From a checkpoint of a small transformer trained on Wikipedia.
Architecture: RMSNorm before each block, rotary positions, no biases in attention or MLP, embeddings untied during training, normalized queries and keys, some layers without attention, local attention windows, shifted keys, normalized values, value embeddings, value residuals, hashed n-gram embeddings, an embedding shortcut, learned residual scales, skips across layers.
Training: a variant of Muon for these matrices, 351M tokens, 5605 steps.
Each number is 50 + 10 x the weight over its row's rms, rounded and kept within 0 to 99. Layers, rows and columns count from 0. The size before them is the row's rms in percent of the matrix's.

# layer 5 MLP down (transposed), 768x256, rms 0.0704, rows 0-27, columns 128-255
095:44 62 44 36 44 63 57 36 52 45 54 59 66 73 48 58 71 44 10 43 38 62 36 52 45 47 65 45 27 62 55 60 49 61 54 51 44 40 37 54 53 52 47 46 47 38 45 37 64 71 47 52 27 49 55 35 33 59 48 50 58 55 39 50 42 49 43 60 53 50 28 65 37 47 34 56 23 51 57 49 63 57 66 52 57 48 54 42 51 51 38 53 69 63 36 50 64 45 48 40 61 46 52 44 43 45 52 49 48 41 35 46 52 54 70 53 54 47 43 46 75 40 46 55 56 52 52 44
102:42 43 39 56 38 38 45 33 39 56 63 54 55 45 30 53 55 46 51 61 52 49 46 53 52 50 52 38 57 51 36 70 50 59 60 41 50 47 49 70 49 38 55 39 61 63 37 58 80 37 52 48 50 64 49 42 50 37 42 31 46 39 51 42 55 47 49 47 26 46 51 51 63 59 49 38 67 53 45 28 65 58 61 38 55 45 38 37 41 51 49 34 52 58 32 70 50 45 47 45 54 59 41 41 39 45 58 44 47 51 64 60 35 42 46 53 47 35 53 41 45 56 78 69 54 58 33 69
083:51 60 59 61 51 47 50 59 43 43 60 51 37 61 47 49 53 62 44 55 68 52 43 36 39 40 74 43 30 61 37 42 53 48 40 26 53 45 40 76 44 42 39 44 60 57 54 60 38 55 46 38 47 52 43 47 52 54 50 43 33 35 44 48 55 43 58 50 45 35 58 53 35 52 50 54 55 44 42 47 53 52 45 46 61 49 36 74 49 39 37 46 60 42 58 66 62 31 52 58 50 35 64 50 33 23 30 53 33 52 58 51 30 62 66 74 41 51 53 49 51 62 54 53 64 52 58 48
102:64 48 26 41 38 54 44 55 39 50 43 22 50 65 54 58 42 53 46 51 46 47 38 34 51 45 51 43 46 48 46 61 48 55 41 65 51 43 35 38 51 63 45 42 58 42 43 47 45 59 52 43 41 40 44 52 41 36 46 56 52 41 51 44 26 59 47 33 42 34 55 49 37 47 57 56 40 66 50 41 35 71 43 54 59 70 53 45 68 47 60 45 77 56 57 54 44 58 58 54 62 49 62 58 62 39 47 37 46 63 42 63 56 44 43 41 46 56 57 49 49 60 33 62 71 38 55 48
101:60 67 55 47 55 52 44 38 60 52 66 39 60 35 50 67 37 47 69 52 57 45 49 37 36 11 54 52 65 52 35 44 58 43 46 45 49 49 24 63 49 37 58 73 49 46 52 56 45 43 56 39 60 61 47 50 58 73 57 51 55 51 71 56 41 39 50 45 49 61 59 70 52 52 42 43 62 64 60 70 46 54 59 56 55 47 52 59 65 50 49 44 43 45 47 35 60 48 27 34 24 58 61 48 43 53 45 54 33 47 47 49 71 51 53 56 46 45 63 50 49 45 68 51 68 29 44 39
109:52 57 58 51 40 57 37 42 38 44 67 54 39 50 45 50 68 55 58 39 52 27 65 67 58 57 42 47 42 48 29 51 44 52 57 60 77 48 41 38 42 34 47 48 46 47 38 41 49 29 48 56 49 37 31 44 52 51 57 72 46 55 43 41 53 66 54 24 52 31 59 65 50 50 56 38 55 62 44 47 57 65 71 41 57 55 49 46 55 56 55 54 46 48 56 42 54 61 48 43 49 36 51 39 55 56 50 54 27 54 43 51 45 39 34 50 49 44 56 58 61 46 33 58 48 62 70 39
094:44 58 60 30 57 47 44 41 44 44 60 24 75 53 63 21 51 41 45 55 56 46 44 50 53 60 59 55 39 50 43 75 54 53 50 56 61 58 62 60 34 63 33 43 49 51 56 59 39 44 53 59 54 47 53 29 63 45 54 49 40 45 56 40 54 56 54 47 50 49 49 68 70 45 57 50 57 51 40 34 55 50 65 54 36 46 49 48 60 52 55 58 56 48 53 61 64 53 37 58 43 53 47 41 31 73 79 45 62 43 46 35 41 56 41 43 38 42 42 47 45 46 38 41 54 67 30 61
118:52 45 43 50 47 50 37 53 35 54 62 61 74 62 30 57 48 46 49 47 35 71 50 43 56 49 37 31 45 71 56 61 56 38 29 54 41 54 49 29 49 59 54 54 63 47 40 32 37 43 35 51 42 53 61 46 46 61 43 58 54 49 53 38 71 51 57 48 41 65 64 65 62 47 52 45 54 46 51 50 37 49 49 50 62 39 29 72 46 65 63 44 45 47 43 37 34 54 51 42 40 22 57 54 44 41 67 31 46 55 56 65 50 37 57 44 34 47 39 42 53 59 47 46 43 31 46 46
097:59 76 34 70 48 48 57 44 68 67 50 48 46 46 51 59 62 45 51 45 57 55 61 52 51 52 51 55 40 61 60 55 58 44 44 46 57 42 51 53 48 62 48 49 66 48 45 43 64 66 43 58 63 62 39 64 58 46 61 40 54 43 56 57 57 50 42 46 55 38 57 64 43 65 60 62 52 45 32 53 35 58 34 51 56 64 78 53 46 30 49 52 65 44 40 51 51 53 36 44 57 57 70 33 43 49 41 64 53 66 43 58 58 44 66 44 36 55 48 45 58 64 42 57 59 55 53 38
105:53 32 65 49 62 51 49 40 52 51 43 33 68 47 54 57 41 50 45 36 69 33 58 66 52 65 39 49 38 59 51 45 52 45 52 60 50 59 56 44 46 39 52 54 61 58 60 46 54 44 45 52 57 62 38 61 56 42 48 53 40 57 45 39 39 54 38 75 29 57 55 54 56 52 56 51 59 33 43 36 45 46 53 65 57 48 71 51 52 36 55 56 56 54 56 61 55 61 56 32 53 42 45 39 63 40 49 48 45 47 39 70 59 48 40 45 56 39 37 57 46 46 53 45 45 61 49 56
102:47 35 38 37 53 42 45 41 56 46 54 54 46 66 63 51 53 42 48 38 59 49 45 40 40 57 50 28 59 34 38 53 56 47 58 62 64 24 60 40 59 58 44 50 51 45 26 50 60 51 46 45 54 40 44 41 52 52 49 65 65 52 34 44 47 49 45 49 48 50 35 45 46 48 50 50 55 39 33 48 52 67 40 54 43 50 60 34 41 52 49 44 52 40 54 46 49 41 55 52 46 57 45 44 47 54 52 35 43 40 49 58 66 32 45 63 34 44 58 40 75 52 51 59 33 51 47 49
093:56 52 40 40 45 53 58 39 53 64 49 70 44 52 58 58 50 41 45 41 57 45 50 59 25 70 37 54 69 46 55 48 48 62 46 45 46 43 49 71 52 38 43 36 47 51 44 59 54 42 53 66 55 45 46 38 80 45 40 43 57 25 52 36 77 56 45 50 43 37 56 41 51 56 52 65 27 27 44 52 48 44 57 39 61 62 64 60 40 63 54 50 61 49 61 35 55 62 58 61 47 31 53 54 48 43 36 65 54 42 33 61 42 46 62 45 54 50 49 55 47 37 51 65 41 62 57 45
080:66 57 51 51 52 40 64 38 70 55 60 54 55 44 51 55 65 45 35 63 44 60 33 49 30 52 35 50 56 34 47 45 58 57 39 62 61 57 30 50 36 43 27 45 26 49 37 46 37 55 39 58 47 67 38 54 63 58 49 49 33 56 52 32 59 51 65 46 35 53 42 50 49 58 26 45 45 67 47 44 68 48 50 52 59 37 58 59 49 70 48 39 52 56 69 44 31 71 42 38 44 59 63 39 43 40 58 60 46 35 48 42 49 50 54 54 51 45 68 59 46 59 49 61 37 46 42 41
102:54 54 39 59 72 45 51 49 47 46 70 32 51 48 53 45 72 49 43 48 58 41 52 43 51 55 58 34 51 43 57 45 46 54 49 52 50 45 59 40 44 60 41 59 54 43 55 56 47 46 34 45 37 60 37 67 53 40 50 64 67 47 61 46 53 54 63 49 40 59 43 49 44 52 68 41 45 54 41 42 72 64 67 50 60 29 44 38 64 51 48 67 33 61 57 59 47 41 43 44 45 30 35 41 57 54 77 36 69 62 32 52 50 40 45 32 46 59 67 50 45 66 46 50 51 26 47 53
109:58 51 47 38 65 51 49 54 53 52 55 50 51 64 62 51 41 49 52 65 62 17 52 39 62 46 55 29 42 60 58 48 42 51 47 64 46 41 47 65 58 53 53 60 52 36 54 60 64 54 63 69 47 52 43 54 35 63 56 56 32 46 44 31 52 32 50 58 36 42 31 71 39 60 46 44 36 39 57 56 43 63 51 59 43 42 48 43 50 46 49 33 50 43 40 48 43 56 46 54 48 66 48 54 48 47 53 52 48 41 56 59 56 60 51 33 54 47 66 53 47 53 63 46 51 47 55 48
100:51 68 58 55 37 39 47 66 73 71 49 40 54 46 49 50 63 39 47 36 45 66 37 65 56 47 58 40 51 47 58 55 32 43 51 60 61 45 47 54 64 39 57 49 34 43 41 48 59 31 55 51 65 52 63 49 44 43 64 57 53 44 51 62 52 66 45 69 52 41 51 53 36 46 26 45 40 77 61 41 59 53 47 32 35 49 24 69 53 52 54 49 45 59 49 42 44 34 62 56 51 60 48 45 56 69 54 52 58 55 30 66 47 50 37 52 43 59 50 43 54 38 54 50 48 44 67 55
100:44 60 45 60 40 54 52 51 51 49 29 47 45 50 58 60 53 43 77 37 29 44 54 70 44 57 52 57 57 43 57 41 55 39 52 42 70 37 54 50 52 64 59 43 62 61 39 41 41 55 45 49 53 51 58 33 54 47 32 31 75 56 34 62 33 48 47 42 34 75 36 54 61 51 50 36 38 53 64 49 53 49 44 73 47 56 48 52 54 61 51 53 51 38 43 60 51 49 59 38 49 34 55 30 53 61 59 70 47 69 49 57 48 54 64 43 45 35 56 54 55 68 39 35 54 59 44 66
102:55 38 44 51 37 51 49 48 42 49 57 40 38 58 44 46 61 31 64 58 44 58 37 50 50 46 45 50 51 50 40 65 56 50 46 81 57 62 64 49 49 24 42 53 55 72 49 54 46 44 60 40 44 31 33 76 51 57 46 59 39 40 45 44 61 34 77 44 62 40 44 43 44 61 55 58 58 56 49 58 53 50 50 62 47 31 50 52 51 47 55 47 40 53 37 52 57 52 84 48 46 50 42 50 28 53 46 57 61 46 28 47 54 59 43 55 69 55 40 39 59 57 45 44 62 50 46 54
090:72 31 59 66 58 47 61 35 43 60 59 56 71 46 44 63 57 37 46 62 50 66 53 52 51 40 61 42 53 56 56 51 60 35 47 58 43 54 41 69 57 40 47 59 54 46 38 39 46 39 68 66 39 37 57 37 38 62 38 18 55 45 62 32 50 35 56 36 35 58 55 43 63 60 45 59 55 41 55 49 50 48 56 41 44 51 37 58 68 43 39 55 37 41 53 51 40 48 36 53 53 26 47 43 52 58 74 48 46 52 41 41 32 70 49 62 37 43 41 62 47 59 49 48 56 33 52 48
094:69 48 16 43 42 55 45 44 39 35 45 31 65 40 69 43 42 55 57 58 54 46 64 46 41 61 52 31 42 45 45 57 59 58 32 42 42 40 57 39 48 42 46 52 42 47 53 56 41 63 46 47 59 59 67 67 51 58 48 50 42 48 59 57 47 40 47 45 43 46 37 47 57 48 50 56 43 53 46 64 50 57 51 35 63 48 57 49 48 43 35 57 45 58 37 40 43 30 49 45 75 42 35 44 48 45 41 44 45 54 53 52 50 47 58 34 63 42 38 53 41 37 48 51 52 57 51 39
102:39 67 52 64 67 53 33 59 48 54 65 30 28 34 50 58 70 51 63 60 54 58 74 49 52 37 52 46 45 53 59 58 49 77 41 50 26 50 46 50 45 65 54 31 55 56 56 42 38 44 30 49 44 54 37 39 44 44 48 38 30 50 78 50 42 60 34 57 63 42 48 48 55 59 39 57 53 66 60 35 41 43 61 47 42 58 31 45 39 36 52 46 58 56 62 27 44 40 71 34 47 64 41 35 45 58 47 53 40 49 58 44 51 38 53 53 65 64 48 52 66 37 69 56 48 46 63 64
086:35 49 45 61 33 58 62 45 57 65 46 61 36 54 60 64 49 50 54 51 24 53 57 46 51 53 68 48 59 43 42 33 53 54 40 60 60 44 53 64 58 49 51 49 55 28 61 36 50 67 48 54 52 41 38 44 64 49 32 39 66 42 40 64 68 34 54 36 42 36 45 51 43 47 55 66 47 51 53 60 41 54 54 47 61 51 49 47 55 53 57 62 33 38 64 62 52 37 51 49 49 49 40 50 47 41 53 51 40 55 42 48 34 48 61 50 44 53 48 62 56 40 48 55 41 47 49 55
108:41 19 52 52 47 58 44 66 41 71 43 51 39 46 53 39 35 47 49 58 55 46 48 44 45 51 47 58 38 45 53 43 57 44 59 61 46 51 47 47 54 49 54 37 45 58 58 42 53 50 57 43 48 49 38 54 48 56 66 66 60 84 47 54 67 50 58 34 48 36 41 52 43 44 46 54 40 66 42 51 54 49 49 64 46 44 46 51 57 57 46 66 54 70 44 51 57 39 43 56 59 38 66 45 44 47 36 60 35 43 43 35 41 23 53 49 44 57 43 63 34 40 44 46 43 51 58 55
097:41 44 50 31 48 69 46 43 56 53 49 63 53 34 63 52 40 42 59 38 49 55 54 33 58 63 56 55 50 48 76 65 52 54 50 51 36 56 37 63 68 49 48 58 40 61 49 59 51 60 52 52 39 52 59 44 58 58 39 50 41 48 47 52 39 26 54 51 39 35 45 54 49 46 59 56 54 41 56 63 42 67 46 52 57 60 32 32 40 41 54 54 42 59 72 43 44 57 49 58 58 51 25 44 45 44 72 66 45 49 53 38 44 60 47 55 50 55 61 71 57 62 47 54 56 46 34 62
101:22 42 55 47 39 43 55 45 68 64 48 51 52 39 65 52 57 65 35 43 42 40 70 48 40 37 33 44 74 62 50 44 68 45 47 57 54 53 51 63 27 47 43 51 53 41 63 47 48 55 44 50 39 48 49 60 48 41 41 55 61 50 69 53 62 47 43 41 43 43 49 42 54 39 51 58 53 51 46 41 27 48 55 50 45 55 42 40 58 47 43 63 51 59 46 58 40 66 50 55 36 50 51 55 42 37 48 55 43 43 63 48 48 43 59 36 50 54 58 60 57 43 45 61 49 48 50 58
098:39 58 66 46 62 50 46 47 53 36 50 42 40 49 61 59 83 51 44 49 55 52 45 42 49 66 46 31 51 35 52 63 51 49 38 54 64 56 53 59 58 44 55 76 42 51 56 63 48 27 55 47 41 53 48 44 55 44 42 36 73 56 60 63 35 47 37 47 58 37 38 41 72 57 36 38 60 46 50 45 55 29 56 51 52 65 40 52 41 55 44 41 50 31 44 61 66 37 48 39 53 46 46 46 58 47 59 48 55 56 53 50 56 53 57 50 43 48 36 54 73 33 62 63 70 52 66 51
117:48 62 44 64 45 60 53 54 61 46 62 51 53 46 44 46 40 57 51 36 42 45 48 58 42 43 47 35 33 46 29 56 55 52 52 63 62 33 55 51 41 51 44 65 33 54 56 61 68 59 45 64 40 26 51 54 36 48 51 50 54 54 49 41 50 45 57 35 54 45 48 50 44 51 55 54 49 49 49 62 51 38 58 61 49 46 51 57 82 46 52 40 49 54 45 33 31 43 39 56 34 45 54 17 50 66 65 50 58 44 27 66 43 58 72 22 38 48 72 57 39 32 59 42 38 48 22 47
099:64 56 38 51 45 41 36 40 59 53 47 53 60 52 52 65 69 58 53 66 30 44 54 51 61 70 47 37 49 57 54 65 48 61 51 44 39 31 62 55 57 46 36 54 30 48 49 46 47 46 48 57 60 52 62 44 37 54 43 42 20 63 53 57 54 56 38 53 54 53 45 50 46 58 57 62 73 59 37 43 46 55 63 53 51 65 37 69 43 44 57 60 50 46 53 44 45 44 52 43 56 43 45 47 43 51 52 53 64 36 55 56 45 73 54 64 39 32 42 49 43 42 52 52 36 55 31 36
# layer 5 MLP up, 768x256, rms 0.124, rows 1-27, columns 128-255
105:43 45 63 48 62 52 45 25 42 51 46 58 48 47 49 39 57 29 64 62 29 34 48 54 57 29 58 37 40 53 52 67 52 37 44 41 42 55 69 49 45 52 45 68 67 36 63 53 53 54 49 63 51 54 58 37 50 61 54 52 48 61 58 48 44 44 33 70 63 38 26 44 56 62 35 58 64 51 55 39 55 62 40 38 61 47 28 35 50 43 50 44 49 59 46 62 59 50 52 40 49 34 61 60 35 66 52 46 42 57 45 37 55 34 58 56 52 55 50 25 38 60 47 35 41 56 62 54
087:52 49 35 54 54 51 47 52 58 63 73 66 46 45 54 35 61 69 54 56 44 49 45 49 65 37 45 57 72 37 36 64 66 75 56 49 48 43 57 34 47 47 50 46 51 46 40 40 57 63 52 60 66 54 56 62 53 51 52 27 52 61 45 59 58 37 56 41 34 52 55 53 51 56 54 43 58 44 46 34 31 60 45 57 41 77 45 55 53 50 30 49 45 49 48 49 54 53 44 40 56 62 38 45 45 58 43 42 58 44 52 55 65 51 52 45 60 41 51 45 51 44 49 39 49 40 49 56
111:37 46 40 40 49 40 44 47 55 27 46 44 50 51 41 51 61 62 66 38 53 41 61 42 53 36 40 56 47 58 39 56 45 41 36 43 53 50 48 58 49 47 57 61 41 56 46 41 58 42 52 72 52 50 47 66 36 65 31 70 52 53 56 54 41 61 65 52 32 53 51 50 33 56 55 53 40 40 43 43 26 56 64 51 61 58 52 39 47 31 32 73 45 47 77 57 40 56 60 48 66 49 71 34 34 54 60 43 62 65 48 26 31 52 49 41 45 56 47 41 36 42 46 53 41 32 58 66
106:59 45 61 42 29 55 37 71 59 44 59 36 65 45 66 37 58 53 54 32 36 39 55 35 57 40 49 56 44 51 52 50 47 42 61 43 54 33 39 52 57 45 56 48 55 35 60 49 44 34 61 43 44 55 63 50 43 56 62 55 34 36 54 60 58 39 55 44 55 51 53 34 45 66 57 52 49 36 49 56 56 44 50 47 43 40 63 56 43 47 50 31 61 39 51 59 47 47 50 40 61 30 55 53 52 50 42 50 33 51 46 44 30 38 59 53 63 62 59 41 49 68 31 61 45 44 54 41
112:44 51 61 36 49 55 56 63 40 54 30 54 55 56 55 60 55 64 61 61 33 55 46 64 51 65 50 49 44 57 52 50 34 37 58 56 61 57 72 53 45 51 48 45 61 47 51 53 43 56 57 54 34 50 59 35 54 55 49 34 56 51 68 71 43 55 58 46 59 61 65 62 50 54 47 58 68 56 73 52 47 34 58 31 54 43 50 51 65 67 52 58 50 31 49 47 50 47 50 42 65 47 34 29 61 40 34 58 44 49 61 48 41 47 45 60 71 49 61 56 65 55 50 56 77 38 51 48
099:45 56 43 42 39 60 54 38 68 41 39 62 50 44 47 55 58 52 41 59 79 54 26 28 59 49 34 62 45 47 67 40 46 52 50 69 57 46 63 54 18 45 48 43 58 55 32 61 55 46 60 56 52 50 66 47 62 55 50 61 37 34 46 32 58 34 54 57 45 55 52 54 50 46 42 54 44 48 57 55 55 65 35 40 53 66 53 61 35 42 73 51 55 56 50 45 64 42 45 57 62 41 55 59 27 39 59 57 51 66 45 47 51 35 29 53 62 69 45 45 43 55 49 48 36 51 44 53
100:32 40 43 59 56 49 50 54 59 35 51 59 45 59 43 52 50 50 53 48 60 55 59 47 38 53 42 54 43 43 46 49 44 41 41 44 52 60 42 49 46 45 45 58 60 64 53 49 47 37 57 54 43 41 52 43 59 38 54 33 61 43 63 33 62 34 51 49 43 61 64 65 43 53 42 53 66 58 32 44 34 49 70 59 38 53 57 55 59 36 43 34 36 28 51 72 33 34 50 42 51 62 53 53 39 46 51 49 50 32 38 68 50 46 61 76 45 76 37 62 59 70 50 41 55 40 69 35
095:56 47 41 61 37 44 43 62 46 47 52 44 51 45 52 66 44 32 45 53 40 44 38 49 43 27 63 37 64 57 60 59 50 45 48 41 56 65 59 72 67 51 59 37 50 58 64 52 72 48 63 61 39 57 34 51 66 39 54 54 69 44 58 56 51 53 44 51 45 51 45 38 59 77 63 56 44 30 35 46 42 36 53 54 47 37 45 60 57 38 47 52 62 72 47 50 64 47 28 64 49 56 46 44 57 56 40 47 41 55 46 50 38 32 56 46 48 45 49 51 51 54 50 60 51 40 56 59
108:45 51 61 63 40 53 54 41 42 61 51 60 49 70 68 56 42 53 54 59 41 52 57 50 65 48 47 44 48 66 52 35 55 50 40 50 54 50 60 53 52 63 39 52 51 53 45 58 40 53 31 49 51 46 60 31 52 38 56 54 49 44 58 49 60 45 50 42 44 62 55 49 68 39 61 70 44 73 49 52 35 56 51 57 48 66 51 40 42 51 50 52 43 42 40 79 40 48 53 45 53 73 70 33 33 49 43 58 29 54 45 62 53 54 54 69 64 61 53 46 58 37 56 69 54 51 48 57
092:47 52 45 45 52 49 57 50 58 48 43 49 54 52 64 44 55 38 50 61 63 55 50 39 58 39 52 43 55 69 48 61 36 43 44 61 47 45 47 35 43 36 45 63 48 44 47 69 37 55 48 40 65 44 34 63 41 42 46 51 48 46 60 54 68 59 39 52 41 55 62 52 53 55 52 42 33 26 52 45 54 52 43 50 51 37 53 42 51 34 55 70 59 44 55 52 36 36 49 50 39 43 36 57 48 27 47 62 37 38 58 40 48 40 40 58 67 58 48 42 57 49 51 32 41 47 54 49
098:30 44 48 44 51 44 61 65 67 41 42 49 50 57 43 54 45 42 43 62 53 42 83 59 58 60 47 58 50 52 42 54 49 61 42 53 38 51 47 44 53 66 44 44 50 40 37 45 46 48 69 59 43 39 62 62 57 29 45 55 45 37 47 41 70 41 53 66 33 48 61 66 57 33 60 49 56 59 67 51 55 40 56 48 58 57 57 41 40 73 56 46 55 31 38 37 32 56 44 55 56 52 59 58 53 54 49 67 58 40 41 42 47 48 45 70 57 52 47 48 38 61 69 58 51 59 52 46
086:36 50 36 48 64 49 55 68 61 48 49 45 70 48 41 47 42 50 62 43 58 26 62 47 39 56 44 52 61 33 41 49 71 49 54 59 42 52 35 52 55 52 57 40 78 62 45 38 32 58 45 47 41 58 55 41 50 57 41 50 60 59 54 60 55 47 46 31 37 39 54 53 45 44 37 32 57 36 53 52 42 44 43 48 66 51 52 48 39 44 66 71 61 69 41 59 54 65 29 47 42 67 54 41 42 52 42 53 61 51 53 58 56 50 68 41 63 50 70 42 54 56 50 38 67 57 53 37
091:56 34 45 50 47 44 30 41 54 53 54 64 54 33 52 57 51 35 44 38 50 42 52 52 56 36 56 44 61 40 50 41 39 36 50 59 34 58 48 44 42 36 39 51 76 48 39 55 62 64 62 33 53 52 53 53 45 39 52 38 36 57 39 51 52 48 54 54 46 47 45 54 57 49 40 57 49 48 41 29 33 70 35 54 42 43 52 43 66 45 44 49 55 52 55 41 59 50 44 46 51 56 66 50 56 55 48 36 57 60 49 57 48 50 34 67 54 34 68 57 45 60 62 63 58 47 56 42
118:54 58 56 38 38 47 58 58 42 40 46 31 46 50 37 49 69 48 63 60 45 44 50 67 41 47 64 49 40 64 54 45 68 50 39 59 51 51 47 50 61 26 51 56 70 49 63 54 61 38 39 59 29 53 45 55 40 52 44 67 48 69 28 33 35 54 41 55 52 61 59 48 39 36 42 57 56 33 73 38 31 50 52 65 51 54 42 58 54 38 45 50 63 46 40 58 45 59 56 49 60 60 60 51 54 61 55 60 41 53 62 50 50 67 48 48 39 47 40 40 56 60 54 51 40 26 60 62
103:56 65 45 56 46 51 46 44 52 55 49 48 43 64 37 39 63 53 54 40 58 41 47 60 64 48 47 40 65 75 65 44 57 60 58 48 41 61 38 33 47 48 38 31 65 44 41 38 35 42 43 44 49 50 64 43 40 39 38 58 56 44 70 59 60 48 37 51 58 54 50 41 48 51 43 59 59 48 54 45 42 61 55 44 59 46 50 38 51 43 44 44 44 46 36 60 41 58 61 62 52 39 28 56 50 50 54 67 39 60 42 47 48 32 48 64 42 57 39 65 60 53 59 57 68 53 66 48
098:59 63 45 48 59 61 41 49 61 37 57 42 52 55 44 44 34 55 53 60 44 36 62 70 37 37 47 36 54 48 50 44 37 37 52 52 33 45 48 36 56 57 29 31 44 53 48 60 36 29 57 37 61 47 40 38 41 44 58 52 46 38 67 43 37 47 26 53 27 51 49 47 58 58 49 47 51 41 68 48 49 51 57 49 53 50 63 53 48 64 47 54 55 53 52 52 43 57 67 56 50 35 60 54 48 46 56 60 43 61 22 54 47 26 43 66 64 59 65 59 43 46 50 65 45 39 40 48
099:49 53 57 54 24 50 53 55 56 48 45 52 44 48 55 30 44 62 49 59 41 53 48 42 46 39 66 46 53 45 43 52 38 46 63 63 47 50 46 48 56 46 54 61 46 77 58 47 51 37 64 67 49 48 49 46 59 49 48 51 48 59 54 33 34 45 59 64 43 48 47 46 69 43 46 57 50 57 52 39 36 54 52 49 54 37 46 46 53 42 60 48 53 42 60 62 53 49 64 59 59 54 54 45 72 53 64 51 61 42 39 66 47 54 38 65 50 54 55 50 63 44 52 38 41 72 34 54
101:37 61 50 42 48 56 42 55 31 60 52 64 43 59 56 49 46 55 74 67 45 64 37 43 51 48 66 43 62 60 44 57 51 56 53 23 46 41 56 51 30 54 58 51 60 51 57 56 61 49 48 44 52 53 61 51 51 49 58 40 46 39 74 45 70 66 69 40 56 54 60 58 51 49 67 30 42 47 43 46 51 33 51 49 64 52 33 60 45 46 41 54 66 51 62 59 33 53 76 52 39 44 41 52 34 37 54 36 45 50 35 45 31 46 40 59 43 73 63 50 46 62 44 36 67 32 46 38
094:40 38 35 60 58 57 58 49 47 57 38 40 46 70 56 44 41 47 47 52 62 54 43 45 49 71 68 38 57 57 81 53 41 60 57 47 42 54 50 36 33 63 35 54 74 39 54 44 33 37 42 33 54 43 37 75 39 46 49 30 43 56 35 63 37 31 42 45 59 57 53 44 44 47 42 39 34 48 37 62 38 45 46 49 62 64 70 48 48 48 54 53 44 68 66 50 46 43 69 45 65 32 59 36 49 45 40 35 40 49 53 38 51 51 54 62 46 69 58 52 30 59 38 35 45 47 54 41
100:46 53 56 49 38 36 73 49 44 61 56 43 46 73 59 56 50 41 52 48 58 59 66 32 51 55 52 45 62 40 58 51 45 42 44 44 52 46 49 46 50 44 45 59 60 39 47 53 38 66 57 42 48 53 61 30 67 33 29 62 51 48 49 75 36 42 59 55 35 48 60 43 44 32 64 40 56 60 38 34 40 61 59 45 47 44 43 63 44 47 69 65 55 47 70 54 35 47 44 45 50 49 34 48 27 49 40 43 49 42 61 59 54 48 57 58 47 43 49 44 57 34 65 47 35 40 54 60
086:33 49 45 50 42 52 52 60 48 42 58 55 59 47 49 59 58 55 54 43 51 46 36 38 55 54 54 51 45 35 38 72 54 57 55 40 54 38 50 34 64 57 60 46 44 41 36 59 46 36 48 60 58 56 45 48 70 36 62 47 66 54 43 54 67 53 55 50 45 43 47 59 46 61 38 54 44 38 64 47 42 54 53 65 57 61 49 48 58 68 50 56 66 54 30 43 48 48 42 49 56 65 45 60 39 40 50 41 48 55 71 36 65 33 36 47 64 62 47 57 41 37 47 43 45 59 60 63
102:72 34 48 47 41 45 38 42 40 39 57 49 45 44 60 47 60 45 53 68 45 43 25 67 37 47 60 66 54 46 48 72 58 58 44 50 45 54 50 37 56 32 38 43 59 69 28 44 37 62 41 28 58 65 61 44 85 49 43 61 53 61 45 58 47 44 50 57 49 57 53 48 37 41 32 72 40 45 45 57 62 43 54 26 45 73 51 63 42 46 51 51 44 56 52 65 55 45 52 69 45 62 45 65 57 51 59 46 35 44 39 57 51 42 46 58 37 41 49 43 45 50 48 43 40 54 55 46
106:56 44 62 48 66 56 58 46 43 50 36 46 43 42 59 38 57 67 35 45 51 50 42 42 39 56 50 32 60 48 49 50 51 47 39 35 57 54 50 52 56 19 57 61 30 44 47 36 61 59 38 67 49 69 66 41 55 29 46 40 34 58 50 46 27 48 38 45 40 40 50 43 60 52 48 53 43 47 46 54 47 54 39 43 60 38 45 64 59 44 49 61 60 30 47 38 58 63 32 48 55 54 44 47 49 27 54 48 60 33 49 57 55 42 52 42 43 46 36 50 53 56 37 60 55 40 45 68
108:43 56 49 38 60 36 65 48 54 72 49 65 46 47 44 40 50 47 67 27 34 62 72 52 37 59 56 69 53 77 49 56 54 56 51 59 60 41 31 35 58 56 56 45 51 61 35 39 53 51 57 45 55 44 58 48 46 49 36 44 61 49 34 44 29 49 69 46 63 55 45 42 50 38 45 42 57 51 47 44 55 59 49 44 51 64 45 23 59 52 61 39 47 57 45 53 49 52 42 50 53 65 59 61 50 44 51 52 67 53 63 43 48 61 46 65 50 53 42 50 59 54 56 52 54 45 58 49
101:51 66 37 45 40 37 56 34 51 33 52 54 61 52 43 49 62 49 57 41 53 45 51 39 39 45 58 48 67 43 58 48 50 44 44 32 62 56 58 54 63 44 49 57 44 58 45 42 64 46 45 72 57 41 62 62 54 30 38 46 43 45 44 46 69 55 61 55 59 60 46 43 66 51 43 40 47 45 62 42 38 61 48 55 48 49 58 54 09 60 49 32 50 58 52 42 64 45 46 59 51 70 53 61 42 47 47 41 51 46 56 58 51 59 54 31 39 73 49 64 54 51 49 41 51 36 57 67
100:41 48 35 50 35 60 56 80 55 54 55 52 57 64 48 48 55 56 56 35 41 44 56 61 54 40 44 31 49 48 50 45 60 58 55 41 58 68 58 57 45 45 53 57 62 60 44 43 34 53 52 46 56 26 61 36 57 56 54 60 31 51 58 45 61 47 60 49 63 59 45 46 35 50 48 62 73 44 47 46 30 67 50 47 33 27 50 39 53 50 52 53 48 40 68 61 51 52 45 49 52 70 51 49 56 31 39 46 34 50 56 64 48 54 49 46 74 64 60 50 44 42 48 34 47 66 49 43
096:42 53 52 43 51 56 67 49 54 46 45 59 42 71 49 56 56 47 68 48 32 49 46 62 44 50 43 55 52 50 72 49 42 27 41 42 57 50 46 56 56 70 63 49 57 52 51 69 49 39 35 80 43 39 33 61 46 37 46 49 62 35 38 56 41 47 50 50 42 63 62 63 27 52 56 53 52 57 27 42 64 43 69 50 44 55 54 48 46 45 47 47 46 51 45 44 47 57 61 51 49 57 58 60 32 58 49 40 37 32 48 46 51 53 43 56 31 32 45 58 58 41 45 61 36 50 32 53